Weights of a small transformer language model.
Size: 11 layers, width 384, 3 heads of 128 (1 for keys and values), MLP 1920 GELU, vocabulary 4096, 22.1M parameters.
Architecture: rotary positions, no biases in attention or MLP, tied embeddings, attention and MLP in parallel.
Each number is 500 + 40 x the weight over its row's rms, rounded and kept within 0 to 999. Layers, rows and columns count from 0. Numbers have three digits each. The size before them is the row's rms in percent of the matrix's.

# layer 7 MLP down (transposed), 1920x384, rms 0.0323, rows 106-212, columns 192-255
107:399478518482480535493552549516466431448496575541460453566448462575488501464515479459509489450454514491489528446574496497459590513519558520512460455512553444451498415516455576521502545548538490
093:528442557567532496452465490474551461501475502495504426453501498501568557477523456505505562464521517508473480468438495490538556444532514501523518524514461479476456445500415416502481502444425544
101:436545450512509499527600465535578496476521521470459478509555525575539482507490531534513564505466548470415437434502565513530498502491495496496548504495568529465487445527498455474529476550415483
095:503519497481519523564527559547537551514644501504556503497495531579459512505440498493439438567563512511567469522483486534471544493504467471546453435503502501507498475548496476555546481542524498
096:494506519530477452450458484510516506485535534450472531467430472495464478496544489477464439537475466510534560489508459495527506545549444500480506436521426515433542500449443450544498454497365483
111:531512511565526521510507459570467549490502508455539510447419486517496545503498495503466526443502554503511494472496488520518591535535570539522489497541523478424441509468559437493447439460482420
096:554494458485467463463571537464452480524542495537423519491531548524471488451483472501499491516522491572514444495415516474502478487591436503506519427476530501501446526529533504507556497440517521
101:575393488486497487546574502510486486483458493487476511441500540494473528495494544464548580461518467575506500539472466510451487536488536514425471572531524502517462589465498540570544485470514487
102:511486493480471480594498460497501529477521610433494493552454538427488488521504486506516551514496452538506506552441454493556351449559491473424523498568507455494522581573482532472515601497503460
103:492478526532544539519506520550556516536478494525484478477488513476440455459407560468434526482553511521455495504523507416534491543453466511461516476539433540489497448477458515476515462466479425
096:515486491502535447498437512464534432506455466468595515513467531491509495451546560499444465551506525549473493521452489498533505488487582499501531440460501420521475518509531547510531458476456508
098:519516478504411448450568488396469466512397511516507458495439484458513571398497555421462443447523487471497459468463486517454414514565551513522461436505514490474454503558483524490482509538472520
098:479444483480546453486491479456521594548463541522456499487537559507529470553497486497551498470446442499461530432440489525523479567465424530541529544559488493517536475504449521474539518520500505
102:536429622470551510584500571455540530470569505476448502511522460522490480471473504545431487504483479584496522486465488432397487485535537501446486423532491475477492517545520547516503602471451487
113:592512504486442499546461489532522530526490469521472460491452497617543521467460495500509542511504436496497359457510519473510469541490544528464543489534562529503440482458570453503552497471488476
117:461493481558518528549536497516497495528517551530540520498514521508523509494517439510466463541463539471525510490532464548448559496472442549516560536512444477503507422489489537483511489453499486
098:502500541551494553479478564455558465534560584481523462442443471543476562497510511486472525392523545533530528510528508500460494459489491518514520495523608519493460513540505514517515437556510503
097:512496462521508505505610584525494475524493480512412418505431522582463464477523489492518433460462515561474489507529525479532417465498479542456450478490451456515468548475515506531496552475553519
105:540505474480501530546476539515472477439500465501507457518512584460432514493489484520460551465504526493490513592478475523512567452520499545524479474509503462493527508517511473528435535519448452
100:446512486448525483480509559529510503464458405528475486457420475503494472477511421565499564495428559536582505514525494564436510490577516463497522543492509498548427579507438508530470578457527504
107:463523535530574556539528512560480546513514491519519484558451456475483511417493440477513432518524485496419464453531482519520507581539569524527472458496476463484490458506460507447516388523544395
100:478476482510477521558526493493483512544490547434546517522592468448541502471478556483542463520577526522443469496506436480526484441534527543474544532448482485510477498506494478482387490510449468
108:542492435530459542401512491505443498434488487509504486527421497501472549469445517469561512505498566472471497500489489469478505452470522518456462485539508494548551561574482527472428446469525449
101:426468509531493475531525513533498519494468504547481452520511488474490524441432441497470480479505527507494473513507510600512496496553570527523453498563518473490512536516518421536415479517484439
099:506591448530532437454534553441415516570522481481524486484454508502557504418474501566477529503501521538536528471492471463469453482575587462501566482515438540468525507436462465514472585519530517
098:524467537566524437484476535486469509546481493526527507536420556504449524496566516533569511536475510480499493489459533529485450462507558461518538512495501482454469450508540554460523484556508537
093:549503502505578488520449541466498498518506584507558483503469513530582443508533482557480438459489553431521529528419418498516559435493466506566478512574496518534454486608518528478534505506505434
105:512485484495500429487479466585491480519494581514568494354477481533434508515409486552543507517552523509481474446466494534507527523551471504542551561498485534500552503518491478527510516500491486
100:544476592492548495530508506422450421490492550499497485437501570556501447471552520610472449552462492536505502494478593483550569446516491540421533483442503517481546421471506514475503502545562568
103:510533464471500516555496494524536548469513465563493518516471498526503556521452397480505527443483531483543455456518521454515586497444512465507468478579543546471554463506505456515448430514502541
105:516516534501479451484501531461494454515457589445458456559477522496510428526541468506404507492466499488423524483531521525564570500454466428442576546434536481472494453484453492621535493519590463
099:564422513522460569481459439443452519441515514543457574565542513494521498527494573515483450440466500479512450477465484519516530532482491457461474466487481493493469507540588496548521499454541500
095:474490454486573512573538483453447442545454496527507514499487549500477475518497502485471533526478449524497469443546411512503544498440502576456486593489513531513555516493511531479466509545492486
093:519459442571559483508465446468492537485518523489592516477564511497477527595502480466509536463532479450521513528493530500452511520528457529571476465516436510517456448520490449478464495494508512
105:499531514560493499546446510496522453502482532519439511473436495536437532466500428519479506438474455540474510454495459494547516461504506490458421523606525449485493454546612443452532563543535502
097:473555469479533498528495504559482408469421576436512544489516522467473561482453515477468509496426558513550480543496472563507511488514507475526490495519454453465468555430461505478482488486499494
103:492489526527485462467467522511554469434484482492560569492620489585510470543516517519533481515534485469547467475449486577507521511486556576478446470548510482455491422437517538527568536491476505
109:436537495450455473495468569431528407499519482469484557511473462544489539522521524453563401523578526563433502536444535448480484574477461470495517479532559538501541507467531427436544503540479489
107:490464485517457464548542441554506524490538522494495507417438461560451481566464514495500546519483513444496494451496457582544465511497534494487457523516562478511494397469535495506542455544599561
099:501540527505488523509528495526510515531504495489549463525499550488454465514502443538507526555536453480487489466415482528492612508476429475505482469513473497464495500521531467487515489488440537
094:497474519509443506461477516509476515505522512515481548477465553518538461505492493527522549521535517539566500471483472566529559513562469495484556545431501546451581502447534515412530505468455517
103:559445544599476451515499407448522526446531410493467467437515486494438562527478464507557510461501467475528502486462438466512522516482480546442426470485481524513570460471508476560596514557474488
103:477477532525491465468456513409441492512430582486566480440490544534525504576481519461452492545499534464481546477508540526531485505521525446454521522490490446510532534447519498501546593526429475
104:531479506458491529476499502496530486549475541510489407481494464430441537483520359495540533473472492453496477499507531560467532565510495506536496468547530493501472523508492447540391520495537489
104:481480499481493466521520536578524465575492496480532574460469523504527530523437526549489568487529516510542559519557439568508546459501514453557505432473545540494565403516450461536472443408503527
095:516538502485455440422399490468431572544445466553460508451511456496516443452492495490433500497475501513483461544524516505599459450515452457504454452560545432554513552517466529499437481473433446
099:480616441555541516453520473452497458446558461521548461542473473457458524561581563523470469561515481477536565525552547489543367496411440464596537583515453488535548383525447551487509456592509472
104:504509514570487497496456470473553496508426480482493569494480455522479517450484535541458484480516538537511507419450526519526407483529507553515478431502496491509484557521490460469482439524473467
090:507488481591553511486525479527503463520484539391514528529538455533487441483498421526474511486486514524526508443529538476506649472538490520470556511500492493484527484476440448481536445521458482
114:482512480500484498544467534515509413492502499460542392589474535428499541461461506410438430489504550538498471546504473508486490572538578538479503482432532516550482459487546460530558482452423597
101:487478457470428460461434480514492568511595440440485442617475476516528508424444487479478523514498475522519479472468476588465484573454498524443478534568509467427492483517471526506482508440560489
087:519507430522558513531486508471593509448544496544509462523489549528509551491450456458533495563470546538516465525541489490532490495450509438488520513491455502518469452493464499523433464523446471
105:443530497525533551572445539506437446543500457427476519533487428494477505491515493568481470462484481498505442486503588513508449474500462544457553473488499465529483440435423486506493538462418531
096:494462524459477506525518512527493564597404556496532424514427460505500494482449494564543474500537531490524511468499449490543475478529498513495556464485466485526446395495474527496477524447545517
109:467519544509484444509471556475499543522474485479493552496485470488498494515515541469496459493468449494547551446488507436552556619476471504541514502489589465456491500455643499571512456446537476
090:446470506579546485546549528563505485490552506551493553464434478475453484515389506558566478464457470536561508442447512522530473446509519533512502473492497495512475445537467525464525440506475508
092:539487496573501435490509450527531462441500528421535453516486533542474499470483511530551510553490477521548499451507500508453512507467502472522494408570514439512488501486542472502410556494544510
103:536473511551492477532532512544512535506549505449527511503478496469465484474458526492506528465464573512512512562523515484563483465491543440491401452580549508444520496534476461529521550485416498
091:464493510496493503536472492509460590457558501460540498526513480507396503522462527527506486508451523525555489525444493473520533542499498518583603424432506480472438472517414498518499581467483526
089:531494497484460513447514535481508501524473484478437526429441565533477560467541502548524535554499557515520458473542577452464492471474479525478528578523534471573544545515447464545489510510514533
099:496496502498440518568453491496499490541536537478571499523531522419498480462480508557446588457478502515569542501398597505479455473511450540511481495485491462519572444457569534436581548513513508
097:514465515482549518458497519559483452501560476481533515508552532531404467522406453460521497493538601481518454495470552489491431513494537569500462489474484464559545560461487484583508491505501409
106:513484523527516565504490491534537504477495484568491568507442499445454498446508525510537505475523518516441555549485555492493452457502528503477463493483506484525423515515547461508480489568465553
106:510499538501498506484524470476503549504509486507614478545525496551455489412496556430539566472538530520514461517533493522506488475488486488561519592531431447494481486479497527518472477562559473
107:442532559522517488411521564465501450515482496511496493507555523511530492486532581510474407544508456448517594538376483548481515458488526491502566490452540467457531462518580476516552435488519505
105:522460530523470514575565587451541480441510481566545512457536521494482500555443501532457490542520484474556549530508476430497454536522512591475531518502441471457492573498512517522553519535472451
098:461495484543518462504484555533426471576557482491512497483562527642460538472376527513474493565479429520535470446512477490566485528506553508495517503416544549524524458554494465457429470550505571
110:514503518500578537474508567498502500472454519502518553471538465450494482554541466519474542511455465526484502559549513480418493547495515490511539542549525530412471487460452550571515516490509511
107:503498497451508498458462566512526547578460481494514534528457500532429490536492503507457505458480531540439517498499547494549538484466532420427565492419534463514504465481509439491459497532511525
095:432443492514446463479564492502545565563507509548475492440462500500500527439480507536560405480577525490516498509534501571524474483475435544494519533502395482469467564496493479549581474542432406
100:516483531488546526440494524537495437458478535587497581437528509501428499545520467494509506628508488486467564474570540479475487534413517448550455483535504495526544444504508457506526505480497498
100:532513480501514480472467464519487497490481513499468478446489454532609517477471454448520555465529493507488492403456487437583466526440544498501498479526470571509459490499466526462532542484437531
095:493519515544525521507486540525466460496452454522500515427436394539625476477515492468535435526523418503492528473571467505480483487531451542463485489426470428555497487506501481474490518521473460
099:392527473496478513581521472557484519567528538496541446523512502503447537448422584517462508569471525506593532504463575476459490520459569493461475452503489522512465587473488469529513505534519530
097:529553512508499453452531391509534548532521436442566477518541494504463562422471423549518480555482431530510496464548434525571494500468477476549494554494520578457486500471493495540546511560490538
106:521524516506483462501540493530521509482558497357534462464458578468553557474451510625466506525546539478481469537451535560431562519501476506508539464442464477466426477472462502500532482507525535
107:525390546516476528471531468485488527465481550548463518473435510550521502453542496521436483516489451501496530434413581444470634552478463457469487473450485450462485467476476504516528513484483475
096:511540440523541453456560461559551537478523450486496450484444578512478487474501529431499466521523501466524519527576443475506501488496471493539580488486497468505518446588466496450533409553457474
104:557515493441453561501422557477460496524526484424514423642509552505550457491466430503473486448536480434522544490432549534500488481478459510482525535462524482485453549459477487463500471511457523
098:449520547495549474544544484505545482559513492480496495491515501496453519513525497508465529484504600395524442501510487544508501571498464482466501586543543557536487475416446489439512482520495520
091:423507447519576525514476491512575488483539505458562538500574528529578523472462530498529551521521504522490471585519460536477476531574496497493541565556515502456491481476449547569493451408471539
093:517508518477556543538552510473526498454449494531497530544499467589417441461454486534540587581462492522532537532501490427491448575494439481619497528485512541457551463462441479579553516464459505
094:589507530512425502474487496497539439541564477481428496536554472526533444477554479442471487481590486393530523520597469487496432482507556501528507544532444524451473482540468434417493526501465557
099:499473543503451514515531502465447538442493493563518537540579494519524527503493548435553532510481550493416491530490604506480527507426492516535511533489525482481506570550455518546501476491550494
103:515445481462541500521510498551471505484469493510479513471495495487515508567574475508483450619476577518455477467498558512554621538493445499507430449517455501496532464457500487480557512531500493
091:522550454478525501437486456528599477537461500455513422511462489514498474489535505488522524514418462540506532535489416556525537466505467451494458438419417491512460502488448525514450543405516526
107:448495487608490572537531462491491529624507470532520530472443516487508467507468460473500477542483481445521501515518509561498460459530486490496536480452520533446533498503506514505423556508480513
101:493526466460516529478588537522481545510537521498588475447441481520504524458536513504462478574504489445462500515548579463527467507539426504472512529547503514579471373491539499520511494444462581
099:524485468576481543511467486512490494556539479467564463494513512512517464519495441508469518472507446478568583482492515447449474486429437452512399453487610549423520472530493551514508491488551498
101:434436506549541494569462459548438474488499514479434543435502520446474487498495508492470506558492523561491540524466510456457510474592469495519536476558449497462442537547438477546456500459407550
099:498460446545467497500473451456430516463526502503447519544451446457467493494526465554547528492517510454483520497500550479577550576571525492527488499485500538482482537409529526474524589535492543
102:483440505551457495471512505540529510462580425444543504555454472469558497478533547435558481536510487469499419483509522552576488518503487517469515550478591417562552535556479524465489477477489564
093:480535536445471496490592520519505500582592494544505483530458527543554473503493483452487499516486511447546522560527482546504489479517447537459447455455479480527505509508485515513511479492401541
102:501558420472502508503488446436442478556540502511544504517567518517504605439519438421484485466511460488432496479492479569470473521526552513461586548489441529449525508502478520442436455453572571
106:488490426574544467561510493528494538524500451488550503496537469538420435490524444575475483578552465480556548545523443544474551500530459568531509489537522476510538539524472471551420476493510494
099:555507419494532457534429523530523559482484469488558482447480549474375552514514471519569475531475522451504522495530573500490465540563542512513509507488413507440471535506525492478486500503527471
105:486486473543460510515497511540506493521503543498562431514447585519458558417500460497535501470493509500541495422523480587511503588541521512481474556468491473494474454469468497444507518560458486
100:445528492541497493473506484503492502559548514531474485538524492518523553486493527532496477515493511553562485547499453530485466445537525434491499578479442524457545502449506509475589478506524486
099:482505470524484512496497466481480426448520492521442517500466515499493461450501545478509520489524500578451487516510555541442473437549486566477500444460482507585479571467516505487489519536551453
100:586430499458515487510475433548499511503526514547471602509513473503590437486479452473522532532497504520521558407494552490559515535475514463469528523575525507484470495455524489505467479551492442
100:422460547503562498512508495480501466470511495505489518498475542544465534500495447483495487517523531605550462545467501470456532488454462477525582504481468484474484495487475571489439457453449496
102:512517476479494514489536436546429508506506490459442430441527556481506484525457468557495532463544466508494494465570484548500556466494545479444528498483557519456498492483487469503511479526429456
104:523440436497606455557496500471539515516453519521443433493497486467534527448498451510511464489500471433472461475504541549483527537477489496452471490458526469600505512449561476542509540520533488
097:533455469485482472500404458468458510521416442570519522425512522473473499463530489516394563565488505521562523551533432573450406491527482440457504520512452519509464491489479514483460506527525512
103:554468490457493437481487514451494477463483423457439509501475480488535525475507474516513489434464478385428512491508457547451543425507525452522517524459483433556502515538522542492554484453484569
095:469487543511548449531503459473524510493467517485527476519489490474457513466464537495488509474451572561626500479508503539490519478513513587548535542481516538466565478524518580462459479493614548
089:506497467545469422566436452498555480504488541491515526476574505487506479445500546444448446475516520508501501631471420510506524466527511455474562487466537491501504461479438496478447569506535523
# layer 7 MLP up, 1920x384, rms 0.0407, rows 107-213, columns 192-255
097:513581485538491471446525542488484436535442458514494489489468501447505453515489640558515456484440476461494510421521507513458536542489481553522597491561494484459492471480563535534492538535569531
100:480508432613483525479455516503545477463515590530557517458457502466466556526471498596487500469471528462502520580515466394548588494481492483474507502540539505528527478451480441553506526460471505
093:495477491495508517448498548499493507488430485490503500503497461478490514492617496473461471537417498439492426518539480396460505436547500485531495480474476499479516530447526520521485454442457508
097:488430573477430512558486491475477557435512486489495558503526518480589545521585484447530487509520562499422526470433527574573583449483509551534584544513540569542419555527509519493495524442480537
103:513486556506517512535438520510535465500532509582489546514409514545470500548487520451482547472481519507488515472529462515522524550511519465515434512543541493500473606515524517498418580484460467
100:377474508484511506432530470489531525513563492573438512437485458509488385585507483485518408478521526540492446477538531445500549482467508457543515525513482557484466510402473448477490517467583522
098:596518476517419476530481539532458479515439447489474513554540479414541500429431495510519541514498501444534491513586438542490472531461528533503468502492500441526489460498498523470481563485475611
101:548517599474451519512518495399464549482504444503465477579542516510498434469485482465445493607513488434503481544565465524468499553447522519619465484495498491540472479488557578524469506465490515
100:509562548437468491486527546399563464500507458497494520456608522550453580514502508521485547499423528521536522486536496476555475571563461525488440507515521484484520480459541511466473437487569526
099:487443473586465512504494514435510533466536560578528482522527569438467524485612479533563525456540544471485492420496495514491559445558506528503504446428520594506488573445448460452527530489466447
101:439491485461489462459501466476559531547521537474435479466475431476507489514484484584524561484488530451481558434513515498499499524515493458424510478579505441482485532415555521500432499480556529
099:490566494457509483544541480515492481535536520542545518519568512449548525434401523479496547468495533495442469519433497547492524457509453493497494481494512453434474484430457517490466464543512519
102:478613568478463473496570489510475515533482551496548535493500475471443503538540478516444475572458517500495508507512460495578494537466510512474497486434488532484496488390492520466593496477521493
106:525513526544431530473473555497523436525458507502463432472513402519576466425506550471458483470514509501539445536475493477446520508475482564550491502514546515467493563552515488422541527537513518
103:546552454486395518467436502489469511526485463506426455513509567510503488514517529454527447522439477548476428428530459369430527557521549536514509546513473450496503570480522512457486479486477551
099:488465472488404527506442548483544483544464437467450521512503529456527469541550486478535528544566469426486481502524566462542506557452535482449531603509487538483516505568509436504455523500593518
102:470441473544495515506501502553490530514540450487508533445547497486547586516432505549536523564548455549448403502478501538506498512485532468484436535567568484485486524478522557512464494560566514
101:477469476457517470455519573511411459558501530536547582529480473525527434480452470441511442473462536462515564500516445536560544518420503468534486512535527518436437512539503500538420508478560484
100:480520500484446480483524522527515512509459482524477522474634578500478516534478561543504481472508376436451550498465489492426509475478393529535540442509526489403509434501545467555514480537540509
104:448405489471467496476484499535439502498497522535535595537443480429571471446518451500571461479491545489452486573543531432533506488526494421492480535496581461467477467479483496576504458541531500
100:417498510479500524536544520474508498503447501463540509490482541421458455452548597511525508530533477487519486475508543500460495567496523464443480532553553536421491497479502480546486545478566512
103:502578508469460473534452576431509444545476471552502536588493518423531552444590551547451520480432475534530503541527464498504532589541459454494491510509526496517470445543541467522450515554540508
098:514580486569469511458480466493487489485460479515488508520451508507486511488500555481479478500518519538470492458460496477528451497510489470480492474458526545465440518480525494444481471445540555
099:564476487468475495562534469518441498566469500556487440486557492525536473544403480463544444488502461469459520524452412479489496539479502561510493490542553496455516560420588521495536507524529566
099:443542481498413510522498503519512427452532457510521525524554514500522518463475540487478520432478533507513445474470482549531478459448543450456519478503467475521550527543534514491520490504552465
095:470547494427543527545476495496401467468462501539508570479508476508480464462487492520484546557540506465448480538475523462532598524547580538535462507532560520468531490473535500478559548569509471
105:442490522478531525491457500484472446446464491570500490463446527395548457520440502454528473484530537464490475469437502421507548639486511517471473479571475510504514576530525523544503442505519525
102:493485507482470532487494526485491536505511445483487510537477464485477545500466462494540474418464398524496543458537568459495536555488491504551491460540455561524513494465487497518441521449514431
100:441461483499409537524567521439490404419481571546454534531515556510460469446502530481494503473470521548550446503512480489473523538499468533548509518436557486519475507490575525512518499489478511
103:513455467455485519493483567480470524529534547555495513424513537494472482499481526492464486506515486484577458539447531456547528512530436507445447450425588490502489511535541500542534523468514496
101:482480506460534554496491491469433550567563478507527552468513454514490489519470542521484519553545531465505489473532504565453510547512524465510535562442496524521516505526524529484497553488492549
098:513509505492393539535535595477446442525489466517452452548431475485502483543513509581429479467474440484492533509472431546511567494485489558510477505506504500562471555452550435509460554445550586
096:450544559471478544501514529495488467514481464523413439505475442513479569512546505450539510481504548414499592446524415445493505500613425448558488505458522495534482456483474603502492589521488595
102:485484454432531421507487501442521458561484500572449556511455470501535559473563490574424506466483481482490491507429530473453428551530474543452466468490533473478516566479568518534472563541509576
099:509498522426467493461508440475491522495500485530445540487464522554505471502500459542558535514421503538529426533497480559537478470496537451498540429505489516539535482526481462449543440564532561
104:524499496481531499525439470441493457518512501539494493462418462516425480567492464419537573524531464472533476528468438508497501536506476494478532432536502445467479520483549521432502491576479488
105:473457437486492532522501401557501568516465488505510498493423486512498502566569525469494593515398484402492499537490515500525496549495549448506511547473537435489480562534554526576577524473458502
099:499466489474492530535464547494520530525470526517549488501482483480476465485489504468520471498562475492504491487534615455557547450496466504502496485473508542515444608530512511459489519517481482
098:467491442491468468443504457511533495579498538530497513459451531491533510492535590496510515577469433534465498575507435493505494498551526515511484513475459508478486405549518522484472508520548548
096:483513528479509552520530550493519450465444475588431528473551467496463538483490493530506553459497487484447512511481514529476516484459479527529425477492505530510463478514488459525461511527475494
103:582565525460522460484504518501426486561531516508520530533468501493509465547524528443545507541525514465455483505481523471495523521482541530576515519530498471454618500515537456496466471457466478
102:495519447428516497477584506497464517576502436523474485500489438474548514551597522476535483563512452491540501556507508484499484496490489573500494492524507514526458481536545517544530460560523423
099:491588576521497518444550479494469573578502522499468543467505516493507492531501536477500495462484501448524495478450538485525515475565563555521453432591531484502535524437425621475586529461545551
098:489520515536518512504519507428498472480552496539413459433510590512516545450556514490565469560506478478528484580493493459538485532467558531472469490455520480448484524516517514482482444586494552
097:514496419509516455528453491465447520493515573478522572473495487556550515510522517451551514489502524474547549469486438464487538557557549495532487561511539482420459422532515503432460554546514446
100:486491535493506522465523546519481530540447556523400501443530569559488492560472461510478490485479483479431472511450435489554617511441536542488531504444476515531528476472490508537537497528504516
105:500506511464539544473467512497473493533508506574454535504474497539496428511551493488567496557562456520476541481494501558499557542514538509538475486495511543552554547450488531488516508485498461
092:530531563535426492449513489457507513547492485604477581498448509427504535506427551534434525460546499451463508458464493515492456553515504590545470516466502501435495512502580550532493547568471566
104:507459446456506497505498517522459520465425566538462530491485415557468502557485469520547495518563534499450513435513523427515558412482474480428484523512475458535522566467589497468533405540560512
097:490522532548480525499495493498593476586455482498522538446544488541569515581537528534508506510470458491511479503522482497474576529556483480513475531489475513514476536582542542469529518534560519
094:539495490534494403447463497467481482510493511489451435445479529527444546495509492513526499491492436511449547446525494478519555529479494542488507490506453457476549562490580445469520535461549471
103:496507500513527520418502513564467518470494522489478573451553424510460506540524540487450570541470507471492594552451448531442490494502513504490496494518519496438518486510538546521450530523623507
097:406555460553515496439468566469512491517577485492536514489454486485510533570503493533545516449504481545428447535455514474472552484541514477564516542517589561487490627473518417431484515515462535
098:538496507489475493486539472506564486516461422536512611479521513487531487475519461470529468554546505495454475444522466484434531435534515475527479517520503483522529446469470530541529569501422482
095:552526462471447407490495501487469533506540542518496449542492472530501455475550520438477566453527474431549491512466441496485505533577526446513499410566449556497576447496544444508508519517556569
099:477522549555479533496451543477501555488522447478484511529547538523572499464467545455478467468567481497441526536455469445519521514527547536545506496448572551474416555489596543498517606479563539
099:514540462468538493531438495447458512463534504503485477521472433470572508519513547443484498459535485509469531487504433461504512474519447464523472453551487566535540535435571487502552560539540467
097:468541520496528445505503489466482427464422541485445440490464452501532569539516509514467539515406580493546534534575504474511512512509584475446453506479503562505444469520559544481495476502431529
095:490518448447503501498571470548520498444536477477486509492553565475515508512535507467570486399462438496423522492488454549556537518525526436520503475467482523483491504464595563446498550555475555
099:475478440508517483394516539492409510477519494453479482479592456465536519481474490453516468469523425437478495481494525445512530524519446553492489555485490498577449537530503503509423457452541535
096:491499437527447464507455565487571449581492498519492523576534519483524454490580504510462480493489423499467507439496471538472542439485498494509522505559489531496533404530496515388433536515542499
104:477482499486526473589449518464490525529544521507497498534549490574559499478514507409494544427499515504520536469533535531478488543527479536567512499449494517468474472424548462435468490523521441
100:513480512489515524450508585543479546508505507570468517595431495437464521506495557493475461423540492473485510469456483471473523523537510426519521522476452509476495495479437522511534457539561539
106:420521528459492531535482546497458466456474365495508461484486580488504452507459532514568458541478418454447446477509509488453544550413486499463520488463514495494475474524502502501566461464481543
104:464550509405494486522606537426452565545464450511430478507535468538503469499486527441503570462472498464522469476500495459537435497511494493523516575467494513481551529471593576439502548492526451
099:457511543431537572482473508443457494500436449492556495474436507422471446495493528380533483479485491462560527535514487534462478471554461546411509452569539494499485497542503491484541451500454541
106:447450487374439516574454512424508490525524477537483559539472458441523483543441481518491469495513580471513486570477416413482545557530432473538490547479535497397430555523494513495539476514588531
104:482475468511501481491539549478450516525534478495480478547499453494527483519541517546505517531529449528467536483528488525497475548498508421456489489477486469429531429503453627518494580431527548
097:513496565491461483520511477461483508480528478475533502455484480494490524490487491475531451474533492499498507533454492517520530561495541547505528505591539512488566499463492440488518506529475524
101:490526438469452500484517551476476501531510442546539466565520522530651480557532498450474464422445495524490492464463526493587512487537470455499475491515445495578443495469502526439458502495544525
104:548492527496415526496456465508512447536523485484564549475415539466447526469508447455498484506454517516454515487502520540481518532436425453467531523427479481508554467449476484496504552559551560
096:473511415478441440487415433492463511557440519514437491512545559557469562541539567464561516467522456486537491560494514437517552517514542490477422519531430512553535488396540487464464470512572405
100:410514548423517480523540538484426447472511533530477502534466488441618545468471474522458522522563451472488432531440469494462445605551533472543513536495516519474441470559486521467477546534476545
098:425455513495533479574494484559473512541498488587475544496506466494539493473484512520524512466514462451499530623441474473388563534560485562463477554472465505496479494525434475499497489503486549
102:491510524492428525415535542510519515455451529489452483504462497489541507467460508553489429556422477476491531547449470451535549497432549475559451430554509499499510591555506470549502526523506479
103:483466487462455543468488516498491462503463461515494537481504442519507535423525482464539400548483576425536520546418558434553512487495506504520453542466441491482549476531558465476489498564521517
098:454489470494464480529475480540495501474461485489434509493463469502590465515513455452545428385533437469461540513454472499511489576456508433427466523525478529410495503511513447422525525556560452
105:540538486566424487444533501519436498508533453475448465552543415472494470494473514553479505515533516519441362484474491466405432483509442450456475559559492569419452542481521552542570516460640581
103:466498438500404464404529486502487521577433512436468466558465496444452520483499483478503536558511514499543499511447489445523521526607535495455500512518575565488460500494558526393561546522507494
096:526517517478452520439510519529513556456444514519484512506456463476518468518494518568555424501518495452500473540498446530495501442445537579399506412509495518534526531523523473468530542563494569
100:507532491524478543468450502524502502497504504538478575559513431488470441569438562481482473526417457518546521471472420476526546570458538445493528525507580494516465524484548462492518476483574507
102:416478520426475533541489485460516482543512443548493546524435426527492453491515508519557545420482499460474532564439469473497497448473485515502390416505465460455528532554558516545565493489528522
101:526588560512480446451410520488379483481550449462426571531499524503493479479424538468536491540534539530502443585503448546488580505526448508493544460437483451483435600497494463427494546520548535
097:509455438496569492486566513490545509539487538575433510509473508484525502537450494547496547520502465472514513543438526395421496483497429511530495434517537464486459450500511481470529452531445519
097:478465566543484567552471565547458503461473541490486523478442484456500488486505482518513466506524499453449468428477505398493519535580515487482483495535586528552532511510511526514582440505502521
107:471492499457489515461502515538491535508459516504491607529508518467482491467539583490559580514489509478450515539431539486472516551409487456529480503522581448448455470509507530509511465487544526
099:508514510547478497444530563505521487532478490483413553451554551553497530535512452582518525447479490541455510458504539497517510549494471474558489529540510449460530560568577488468540466473451448
101:453498547521489529516484458521477498431495470594528524476490460487490509506545569470481510453505519494498504562508456479472581535574499557488555500475538434552421545493525539509526441452473486
098:532479535419511451474403511440468496484549447539491467524509512464415460495489547559501483559408563517538490494574513428469497480512514498517447547559482533460426573485474563470531515509507446
101:469506543525479477484588482466448469491470432564465530474514508527477519471575494508445507487425444556517487466461489464514501475466501505509456613549530492451456537489538503470520431482487578
104:523539462470566513537540556509485462531517467551454532534503517505502489514486459465525480521581470518558558509434537459499566495485529467492549462519549555540512449464519487498433534489500438
096:490521475517480516552478452469530519461458462445468461450528495501534509522537492452515529494444446515475512523512471497479543511528553504447483493511502469487505500509527527492500463508482476
102:556530499500524483518472498483476528470488513489461518538528561510546520518574469506475504497461526490529519512564450464508549519432515498446430533476544461490421506528476503427503504592469543
108:525490455423528508490532482507442527512467489495459485529468521544506522524507439471504533558469449503460515515479487443474541493540477542503421429531516470476494505445504433474532507537515518
100:454537483556494466530524445486549520507549535588537559594477471498617509477462502411451459565530427490491507480464470433373541520465549461535549536501517441457531514487569553534430559560442543
104:453498535487451574483529528513447540520545508481470535416470474462533409516468502490587484493457503433519527563508545517503459421507484515553554502553499475492509490470531532508480486476527473
101:489502474483478545416536515564447513570442493501461501534478525508524491510474511569510421519462440461496480464513461474515542495474508487476488469606473455464453491443523544514493537500520485
102:470521542483434537468482556552402494535448515463471539547514467483551522553537435501526521551429554543501516535461496545431511537498424495532471444453527456493552514481528502501544472462487518
101:504485517510510450549508450491481448504432532535495499539471515461546486510478455528568495507538561489488491517465517474426490461458428527494506545421519511581455479449511464503563494452521509
099:484548509531464459479531564465482547494474489477484519564441523532470516459555567441441448501466441471509506549528452523458528507500499535532497454530456461517492503433528519521456518489573493
103:498605507468458508535553539484508410543495453595514482519496411505505496452502522462452483500457456503578518559511440472440572513560508474563537456507511527573458466456482580457483501514486507
099:462521512484503492478472524464480470477494508508539422479546509451479514529473547603472510520496527508480494500525502490495488480547488523448547465618506520478515501498543434486512560461438528
099:464456454430471526447482438468499484531487532493507557527546508475472511557574508546563465537551446517523443491475552548503548534564454564483523601503532492516430552439568452521514566458499476
101:488454481472438588534531534572409563609485537519454557537536587472452576500478622470477444488591528485509498506500494474489576567507461588522504502476542518461456555438482460470517540511572468
101:514486454544472474508521503484432524513522530490509524559431460534497505434552482526503543508505467449477477505513452393471513432500467502566458489524464506518457566401431524476489529457541524
095:539473478399513542518533520532468550468541529455501496573537488458532523500514557511488533499556475454490503438420527509534514542466435502516462490592496478487500531560542519527508504518505524
100:476558518458471520554486488467483484499426450459444467614522560482528489486533536459533493486539483477519493518476504506483516563551529556509405495491550484513514516466557539401542458430480553